config.toml
d_model = 384
init = "normal"
schedule = "wsd"
final_lr_fraction = 0.02
Each number is 50 + 10 x the weight over its row's rms, rounded and kept within 0 to 99. Layers, rows and columns count from 0. The size before them is the row's rms in percent of the matrix's.

# layer 2 MLP down (transposed), 1536x384, rms 0.0831, rows 914-930, columns 0-95
103:21 43 43 55 58 36 49 51 31 56 32 67 50 47 59 43 56 38 42 58 66 46 43 69 58 56 50 71 65 52 60 53 55 49 48 51 51 50 60 49 53 53 46 56 37 50 32 41 48 44 42 41 52 42 44 44 47 64 40 40 33 64 61 49 56 41 44 60 35 51 52 47 60 63 56 52 47 49 51 48 31 40 57 50 53 53 50 44 42 52 46 64 24 38 58 59
099:60 44 59 33 44 48 37 53 54 42 51 69 60 55 34 30 41 52 63 45 66 41 53 68 54 58 44 50 47 53 37 42 50 48 61 38 66 36 44 54 69 38 46 61 35 41 53 47 43 50 44 23 47 57 57 47 48 39 38 46 44 54 41 61 46 49 54 49 48 46 66 36 49 49 52 48 25 56 56 49 41 41 68 53 62 43 52 45 58 68 48 32 46 52 19 49
111:64 51 56 51 57 62 55 40 46 52 37 45 74 44 69 48 73 73 55 47 39 38 41 46 61 48 32 52 51 37 52 36 50 44 63 40 53 46 54 50 49 51 74 46 54 33 42 45 42 44 40 60 40 51 51 49 44 42 51 40 46 57 44 47 46 38 48 54 51 58 38 42 45 41 61 53 41 49 38 44 61 59 37 33 69 39 55 44 46 60 41 49 48 43 47 51
095:61 58 38 55 59 54 42 38 57 52 61 31 41 57 61 39 54 49 63 67 61 37 54 59 41 60 64 40 61 62 69 47 57 61 47 53 55 58 32 51 38 48 49 50 45 43 44 43 61 50 37 48 48 60 38 39 48 38 58 40 42 64 49 39 63 52 57 41 58 40 50 69 44 57 69 54 30 44 65 49 51 49 29 47 51 44 49 52 64 33 54 57 73 41 59 35
118:28 40 65 50 55 40 52 49 58 49 51 69 60 41 48 48 44 45 60 35 63 66 53 50 70 64 46 17 35 44 40 52 38 36 43 53 35 64 38 45 55 55 53 38 57 65 55 48 47 43 61 61 52 58 57 23 47 47 49 47 70 45 57 53 39 60 44 36 53 45 53 46 38 53 46 52 54 53 69 50 53 57 57 53 58 55 50 60 39 45 69 39 52 44 44 39
105:50 43 41 41 55 59 44 35 47 48 56 48 47 50 64 66 70 42 62 55 57 67 47 65 33 57 49 57 67 53 41 65 55 38 44 63 51 42 46 50 43 70 64 54 49 40 38 58 49 56 43 31 58 54 58 41 56 44 44 57 46 47 44 54 59 46 70 49 63 54 55 59 65 46 65 68 63 49 70 57 45 43 49 51 59 47 43 61 40 51 32 57 48 52 39 41
112:53 50 41 58 52 59 37 47 38 59 42 46 41 42 49 46 58 41 60 48 44 51 46 52 50 51 63 67 50 40 61 37 48 57 52 59 54 46 36 46 42 30 55 43 51 47 43 45 33 43 53 35 58 66 53 51 39 43 45 56 44 59 43 49 48 52 40 79 46 39 57 60 59 71 72 59 56 42 39 38 37 57 48 56 51 43 33 35 48 53 43 35 54 63 60 58
111:42 56 43 45 58 38 45 52 41 50 68 45 49 52 37 41 40 40 37 51 49 59 41 45 40 58 45 57 52 58 36 49 53 48 48 38 44 48 61 68 39 43 32 70 63 51 41 52 45 59 46 41 44 54 40 41 59 54 56 39 60 60 50 45 56 21 69 47 54 44 58 55 54 72 62 58 47 18 37 55 46 47 38 53 59 30 62 55 58 56 59 53 48 55 42 40
124:69 37 34 60 44 45 61 56 59 59 49 52 54 60 40 49 49 53 59 45 27 43 58 52 55 62 56 59 63 50 39 41 37 53 45 48 33 44 52 53 51 50 52 49 50 48 40 41 48 53 68 34 41 38 51 50 60 61 47 43 38 48 36 36 52 63 38 43 32 49 67 51 46 55 63 51 35 28 51 47 39 51 51 51 48 44 22 57 46 52 46 81 61 39 43 64
090:47 59 43 50 40 50 56 42 46 42 56 50 54 45 54 52 54 47 37 68 33 18 45 77 49 52 50 53 30 51 63 55 56 51 43 47 62 44 59 32 28 46 61 39 61 67 58 36 51 45 56 49 30 45 34 40 36 45 57 29 46 70 44 51 51 57 47 70 45 49 42 50 56 52 40 45 71 62 71 61 46 48 45 49 42 62 53 52 52 54 58 45 61 55 48 42
107:55 44 34 53 52 28 40 48 58 44 53 61 56 59 50 64 62 52 57 68 30 50 47 40 35 50 54 62 64 50 49 37 63 51 40 40 64 58 39 68 33 52 38 51 60 58 42 48 49 59 41 57 57 42 50 44 46 32 46 46 34 50 47 56 31 44 57 45 54 50 55 39 62 51 39 45 43 50 57 51 64 53 35 50 49 38 45 50 42 45 65 65 64 47 64 56
103:55 60 51 54 36 45 56 47 57 42 55 59 65 44 44 56 66 51 64 43 57 56 48 35 45 52 39 57 55 37 53 33 52 53 55 59 55 45 61 49 50 42 72 31 33 57 43 42 59 50 32 48 64 39 45 58 40 62 48 48 54 27 52 45 43 48 46 46 52 59 40 61 48 45 26 47 61 52 38 50 32 53 43 45 51 48 44 47 57 43 42 46 50 52 28 55
099:46 37 39 56 37 55 33 45 47 49 53 60 51 57 63 49 51 55 44 47 48 55 75 47 45 49 40 45 37 58 54 54 44 40 57 36 53 67 66 47 42 60 47 52 44 56 57 65 39 56 52 42 37 44 49 51 57 40 69 58 43 38 54 40 55 43 50 51 42 61 61 56 59 58 44 58 44 50 21 57 51 52 76 51 48 59 62 69 44 51 73 61 49 49 51 64
106:52 44 56 65 62 47 52 65 69 46 58 48 46 49 50 49 56 60 49 46 58 41 51 59 47 55 44 33 51 35 55 47 50 57 42 45 45 40 41 57 49 48 59 62 58 56 58 46 34 49 31 60 50 36 54 43 58 41 58 38 49 56 65 51 45 50 53 49 50 48 58 64 51 60 43 49 48 55 37 36 51 45 60 56 44 42 55 45 47 58 77 33 62 58 58 31
096:51 50 55 47 55 54 65 59 62 50 62 54 50 57 43 48 51 57 51 50 42 78 52 44 60 41 52 58 65 42 60 51 33 52 46 48 39 51 44 37 46 60 63 58 45 49 48 42 68 36 62 58 54 49 51 58 35 51 66 49 43 41 33 57 53 33 53 59 43 35 47 48 49 50 52 50 38 54 59 62 42 54 45 55 55 51 36 70 48 58 75 60 46 55 52 44
104:67 49 47 51 52 50 52 52 49 44 66 55 50 53 57 53 50 32 42 42 56 50 40 48 52 50 42 59 59 48 61 38 50 22 51 66 42 62 47 48 59 40 34 52 57 56 35 41 65 53 65 42 46 48 55 43 54 50 51 49 60 51 48 29 43 66 52 46 63 36 59 48 54 35 44 51 44 48 46 48 42 47 46 37 40 42 50 38 33 51 51 45 29 56 45 33
105:52 52 57 38 40 43 62 64 48 55 41 47 33 40 53 42 28 55 57 43 34 53 57 42 54 71 39 38 41 30 67 59 48 48 49 60 40 37 36 52 45 59 60 43 41 40 37 43 59 41 67 52 57 53 53 45 61 77 67 60 46 37 50 44 63 62 49 52 59 66 33 46 46 61 62 46 58 46 55 46 55 56 59 48 46 85 43 51 66 40 56 61 54 59 64 46
# layer 2 MLP up, 1536x384, rms 0.101, rows 915-931, columns 0-95
094:40 47 57 23 35 48 45 57 32 35 50 68 46 41 30 34 52 43 54 40 61 42 41 53 56 50 38 58 61 34 49 39 51 44 35 63 48 62 57 30 50 51 71 64 53 45 54 54 51 59 42 56 56 61 45 37 32 48 42 47 46 56 41 59 50 58 31 38 59 31 75 33 43 57 51 30 36 53 46 29 45 63 52 59 45 50 43 41 43 58 62 36 67 39 47 51
119:54 43 49 38 45 62 67 53 49 48 43 33 58 47 45 44 66 50 55 81 48 40 53 35 48 45 51 49 48 49 53 55 18 41 52 48 40 37 52 40 46 50 46 53 59 51 38 59 30 54 40 53 33 41 45 48 47 42 64 48 55 42 59 34 66 43 28 47 57 38 39 51 55 40 57 27 54 62 42 53 49 60 31 38 57 40 65 56 60 56 53 58 42 46 46 57
088:55 60 30 42 55 52 64 49 36 55 49 37 54 43 63 46 65 65 58 31 55 63 57 41 63 47 68 57 34 50 54 40 51 46 45 39 23 42 60 52 49 44 30 48 55 47 51 69 56 41 43 55 57 61 49 56 52 51 68 42 34 54 54 73 69 63 42 59 70 66 51 48 51 50 50 51 51 40 56 65 43 44 43 39 42 48 53 55 62 63 64 45 31 43 45 53
147:54 45 38 48 63 51 59 47 39 43 50 46 42 52 48 66 40 40 50 63 60 60 69 60 56 47 54 42 51 54 55 60 58 62 43 50 55 60 53 55 50 41 57 40 52 64 59 54 51 34 51 44 33 74 69 38 33 51 42 44 55 54 62 37 34 39 51 53 50 50 62 44 61 61 31 53 54 56 57 48 55 51 62 53 49 36 38 49 33 37 55 41 61 44 53 45
116:55 56 59 51 59 54 48 54 36 34 41 64 50 57 34 41 35 43 60 41 52 39 37 44 68 40 41 53 37 51 45 47 54 56 46 38 45 45 37 49 57 42 40 50 56 52 66 28 48 53 62 58 43 46 45 67 42 72 54 45 43 55 47 48 52 51 40 67 30 56 48 56 46 72 36 49 35 41 40 49 42 57 52 49 40 55 33 44 54 43 59 36 64 46 45 52
095:40 53 62 46 54 48 37 47 34 32 52 58 41 35 48 52 76 42 47 46 49 55 51 67 54 51 45 60 48 42 42 52 39 57 69 63 53 69 61 40 53 47 48 54 47 74 39 43 44 54 33 48 43 64 56 47 38 50 32 48 22 48 35 53 41 57 47 47 37 41 57 60 61 73 59 43 50 44 59 42 52 63 49 62 36 37 31 44 36 38 38 37 42 53 54 49
071:50 74 56 46 69 43 40 39 49 51 61 33 62 47 20 50 39 52 58 56 41 54 56 42 59 51 58 60 49 53 29 59 56 43 46 46 51 42 45 52 47 29 41 70 47 40 48 49 49 47 47 52 54 58 33 51 55 53 58 36 67 47 50 56 52 32 57 45 67 62 53 41 56 81 37 66 41 32 66 49 53 46 31 74 51 27 53 52 66 55 52 38 43 42 35 43
110:41 78 54 37 54 59 47 54 48 44 42 44 57 43 55 55 48 56 56 52 40 52 47 51 42 51 64 57 47 69 57 50 53 52 48 31 45 55 54 42 43 41 46 29 56 20 47 55 46 47 31 68 50 43 59 61 51 50 31 63 46 39 54 57 57 66 53 48 58 50 42 45 45 31 47 63 56 48 64 51 58 43 55 35 49 43 71 41 38 45 50 40 35 53 62 45
099:54 48 48 46 35 56 37 46 42 64 53 56 58 42 56 43 70 34 35 30 49 31 59 56 37 40 53 53 60 43 70 55 40 58 43 49 43 70 44 55 40 55 40 36 49 61 39 41 48 44 53 47 26 50 37 33 46 31 45 50 47 65 51 56 45 66 54 54 57 71 55 59 39 69 51 61 43 72 66 53 38 49 40 53 53 46 59 49 37 50 61 57 58 62 49 48
092:45 35 48 63 50 31 53 40 56 56 71 41 52 49 52 31 59 52 44 62 57 55 56 56 60 46 75 63 59 51 56 31 52 53 52 40 51 61 59 47 30 52 30 45 63 54 28 52 68 53 44 50 63 57 53 56 33 48 52 31 55 63 56 72 56 74 48 40 47 58 46 46 51 54 41 58 50 53 52 49 44 27 40 60 52 32 46 47 39 42 59 76 40 35 71 53
110:51 60 48 55 42 72 45 40 44 56 48 55 36 51 49 49 55 31 50 33 54 40 28 69 58 46 56 39 60 53 58 45 44 49 45 59 29 59 54 51 54 49 49 53 65 51 54 55 46 41 46 45 54 63 39 43 48 53 45 51 50 50 37 37 50 50 40 53 47 23 60 56 58 37 49 47 49 70 51 55 48 50 44 63 56 62 47 37 54 56 75 85 54 40 55 27
078:42 58 55 44 39 59 59 51 58 54 55 43 55 62 56 54 51 47 61 53 62 55 71 68 55 55 63 49 47 60 55 47 59 44 52 54 48 49 64 36 61 54 72 50 39 53 54 57 39 83 43 52 47 42 62 57 55 36 48 53 51 39 38 49 67 32 70 68 47 64 57 68 54 61 32 49 49 57 39 60 52 33 66 61 38 43 63 60 54 56 37 54 35 45 69 41
084:52 47 29 42 46 51 34 50 47 62 28 44 47 32 64 54 61 63 49 59 71 36 59 46 59 47 50 54 63 55 47 54 53 47 47 48 59 50 31 53 43 36 58 50 50 34 57 39 53 39 37 41 59 48 53 47 50 47 35 38 56 58 50 54 43 36 49 78 59 53 60 58 50 56 55 55 46 59 39 66 30 24 51 62 63 61 74 50 47 62 46 55 54 45 46 58
096:39 41 36 49 44 58 58 46 39 41 47 49 54 58 39 58 58 54 52 70 47 62 52 45 58 43 50 60 65 43 55 52 56 53 46 60 43 62 31 50 40 71 46 44 32 55 40 54 48 44 35 54 66 48 65 45 42 41 47 47 56 33 37 51 56 61 57 48 40 44 61 47 45 46 67 43 45 55 57 67 39 46 54 55 50 38 55 43 47 58 41 59 55 48 52 55
094:43 54 61 54 52 35 60 46 45 38 68 46 38 52 69 52 58 32 38 51 51 67 40 41 53 34 37 66 56 58 48 38 39 40 42 44 38 55 37 45 60 55 53 50 60 51 57 49 54 53 60 42 44 42 51 72 39 45 49 60 51 58 58 58 54 44 49 63 68 35 51 51 70 43 48 51 62 46 46 57 52 54 30 35 46 50 52 36 50 36 65 49 35 49 41 47
101:58 70 45 55 35 44 44 59 49 50 61 51 36 61 53 45 49 49 55 41 58 44 61 66 48 38 55 38 65 51 58 49 40 61 58 57 59 35 42 72 37 52 66 53 48 69 62 53 46 46 48 52 42 46 31 58 49 68 47 47 46 39 39 40 54 32 64 48 41 46 69 62 53 50 59 56 36 53 65 47 55 46 45 75 57 54 44 34 64 40 20 58 52 36 65 38
129:57 43 42 46 54 38 64 41 61 47 36 27 54 55 46 44 68 40 57 40 65 47 42 60 57 46 76 40 65 59 60 60 39 55 57 75 31 48 53 48 51 60 42 51 62 46 50 51 38 49 49 44 60 48 46 43 51 53 45 36 56 53 38 51 60 61 53 54 73 58 35 54 50 38 46 49 56 69 42 37 46 47 66 66 54 35 51 57 53 45 45 59 51 47 59 51